Weights of a small GPT-style language model, trained from scratch on English Wikipedia.
Architecture: RMSNorm before and after each block, no biases in attention or MLP, tied embeddings.
Training: a variant of Muon for these matrices, 97M tokens, 11828 steps.
Each number is 50 + 12 x the weight over the matrix's rms, rounded and kept within 0 to 99. Layers, rows and columns count from 0.

# layer 9 MLP up, 320x128, rms 0.0897, rows 222-225, columns 0-127
47 39 51 48 54 42 49 66 47 46 50 41 35 56 51 63 30 67 59 42 64 41 68 71 49 48 48 52 60 49 40 27 70 53 42 44 57 43 70 58 69 62 62 53 64 60 52 73 36 36 53 45 32 54 34 35 43 36 59 52 64 52 38 55 32 67 55 66 47 48 54 55 48 63 34 54 49 41 53 64 63 50 50 24 56 42 58 41 35 85 46 49 51 49 63 51 49 73 64 48 52 48 43 46 46 43 47 52 30 40 35 58 49 50 46 46 39 63 62 44 56 47 32 79 28 37 45 38
50 73 50 65 35 57 52 29 55 49 47 70 46 41 49 67 56 55 62 47 50 35 80 43 54 39 38 51 44 49 45 36 72 36 39 45 69 54 39 41 39 40 46 52 55 37 58 48 31 39 53 57 69 51 52 69 37 32 48 63 75 37 50 72 23 38 45 43 49 66 32 43 58 59 67 42 66 33 66 48 55 44 48 70 60 38 34 62 57 56 60 53 61 55 68 54 42 43 50 65 28 63 63 59 53 50 70 51 60 42 55 41 72 52 49 52 32 51 52 50 43 65 59 55 37 75 56 55
55 68 41 55 47 54 66 42 37 58 72 38 31 45 42 47 30 58 39 45 42 38 34 44 42 44 52 45 66 46 67 61 64 56 31 71 69 41 42 45 64 78 49 53 14 71 46 34 37 59 56 36 64 52 52 48 61 46 29 62 71 44 52 37 50 33 61 39 50 52 46 56 49 36 44 57 60 50 53 62 48 46 46 43 53 52 50 54 45 56 47 46 47 52 47 66 23 66 36 41 47 63 64 62 49 60 35 59 35 48 47 69 44 51 52 42 48 59 68 46 63 53 55 39 49 38 45 36
51 34 31 49 44 63 44 60 43 41 59 48 54 46 70 62 65 47 55 63 46 23 65 52 28 45 24 56 51 52 57 58 45 50 51 70 47 64 41 55 40 80 58 43 52 31 62 53 59 62 47 47 60 67 46 47 42 31 64 52 46 51 49 51 64 62 40 44 67 64 48 46 49 52 49 42 77 60 57 56 65 55 48 32 54 36 40 53 76 49 50 53 39 54 61 47 30 48 56 67 37 69 42 65 70 46 51 49 43 43 50 41 59 55 49 62 62 51 32 42 41 40 57 52 61 64 69 52
# layer 9 MLP down (transposed), 320x128, rms 0.0317, rows 222-225, columns 0-127
48 62 44 42 72 47 26 60 47 65 55 48 51 42 43 50 56 22 50 50 31 39 29 57 56 44 64 55 43 64 49 81 46 52 55 39 30 54 33 24 33 37 41 47 38 46 45 36 66 55 42 44 57 45 46 73 55 67 34 40 41 46 57 51 66 38 39 55 43 36 45 38 42 50 62 51 52 52 47 72 39 52 51 67 45 55 34 45 48 39 54 63 46 45 50 64 59 44 39 54 47 59 45 59 53 69 48 42 37 39 62 32 22 37 55 56 55 55 43 48 57 55 44 33 61 52 52 51
45 56 42 57 53 31 36 61 70 36 50 47 65 57 53 43 53 64 58 58 50 31 33 40 48 75 62 40 38 57 53 47 63 51 43 47 61 29 50 45 41 52 52 57 48 51 47 65 55 46 30 24 00 43 57 49 53 61 73 51 45 60 45 30 83 76 42 39 43 36 59 46 51 44 42 45 44 55 56 54 73 48 48 44 38 51 31 42 72 64 62 57 43 56 48 71 61 41 45 46 46 37 56 43 52 65 32 44 37 49 47 34 47 39 63 70 68 38 48 68 57 47 49 37 62 46 44 59
51 59 59 72 57 56 47 50 55 27 55 59 30 42 61 40 39 25 44 55 48 59 60 63 51 48 57 53 44 59 33 53 44 57 59 46 32 79 70 54 56 38 39 51 68 53 38 65 80 36 64 43 47 49 27 52 52 46 40 45 47 42 35 43 34 71 57 60 49 54 49 62 44 39 51 43 42 27 49 72 35 49 45 63 44 52 52 36 81 51 56 49 43 57 40 55 41 50 56 59 65 45 31 67 53 50 48 38 52 67 56 80 54 55 49 64 39 41 51 59 38 41 69 47 46 71 45 52
67 70 55 59 50 24 41 55 43 35 48 52 63 63 36 60 60 63 72 59 47 36 51 64 50 60 43 46 25 52 49 44 66 63 44 33 44 46 61 57 46 49 33 71 61 54 47 32 58 32 69 35 38 42 54 68 51 55 46 56 58 60 43 60 52 61 54 56 38 47 55 45 45 54 51 61 30 47 42 50 44 49 73 50 64 43 47 51 31 51 67 51 46 33 45 54 85 44 62 37 40 44 59 51 51 47 59 60 34 52 47 48 42 54 55 35 56 36 60 23 51 42 55 43 69 63 30 63
# layer 9 MLP gate, 320x128, rms 0.0858, rows 223-225, columns 0-127
60 41 37 61 44 55 62 30 50 44 58 59 48 35 43 48 39 53 42 16 55 55 62 58 49 49 39 60 70 43 46 44 64 54 66 56 54 39 69 66 32 56 65 43 41 42 52 41 57 29 33 36 49 44 60 56 66 27 42 51 48 71 57 57 38 50 40 60 57 48 02 45 51 52 64 48 63 62 26 25 34 62 46 14 26 46 56 44 55 54 55 42 35 59 64 46 44 42 50 65 60 61 28 42 53 63 44 64 42 38 50 26 53 54 51 55 38 52 52 51 55 55 62 51 56 51 48 44
52 54 51 40 26 55 49 49 39 68 24 49 68 65 69 48 43 69 62 54 66 52 37 50 55 40 51 44 42 54 69 45 55 45 45 44 52 42 38 40 57 48 70 45 27 45 64 56 49 49 46 51 70 34 53 49 26 48 57 53 39 56 56 58 70 44 50 43 61 45 30 53 45 77 54 38 53 55 52 69 51 59 53 50 53 33 39 58 41 52 40 28 60 49 55 45 60 64 38 60 51 55 50 54 45 47 74 56 41 22 43 15 40 41 51 51 52 44 32 28 51 53 43 72 53 56 53 51
60 30 45 42 42 57 53 44 30 53 71 40 56 56 47 38 57 42 19 48 42 41 79 58 54 50 46 68 54 36 35 57 54 23 60 57 49 45 41 55 49 80 51 42 34 47 55 58 40 58 52 31 63 48 29 40 62 69 62 47 55 51 51 46 50 33 62 22 68 56 60 62 57 58 38 53 66 54 37 31 37 26 44 34 37 42 52 46 63 40 39 55 61 65 50 56 72 63 71 65 57 51 33 36 57 47 43 49 50 50 60 53 42 29 44 57 55 40 57 46 53 54 40 50 51 37 62 34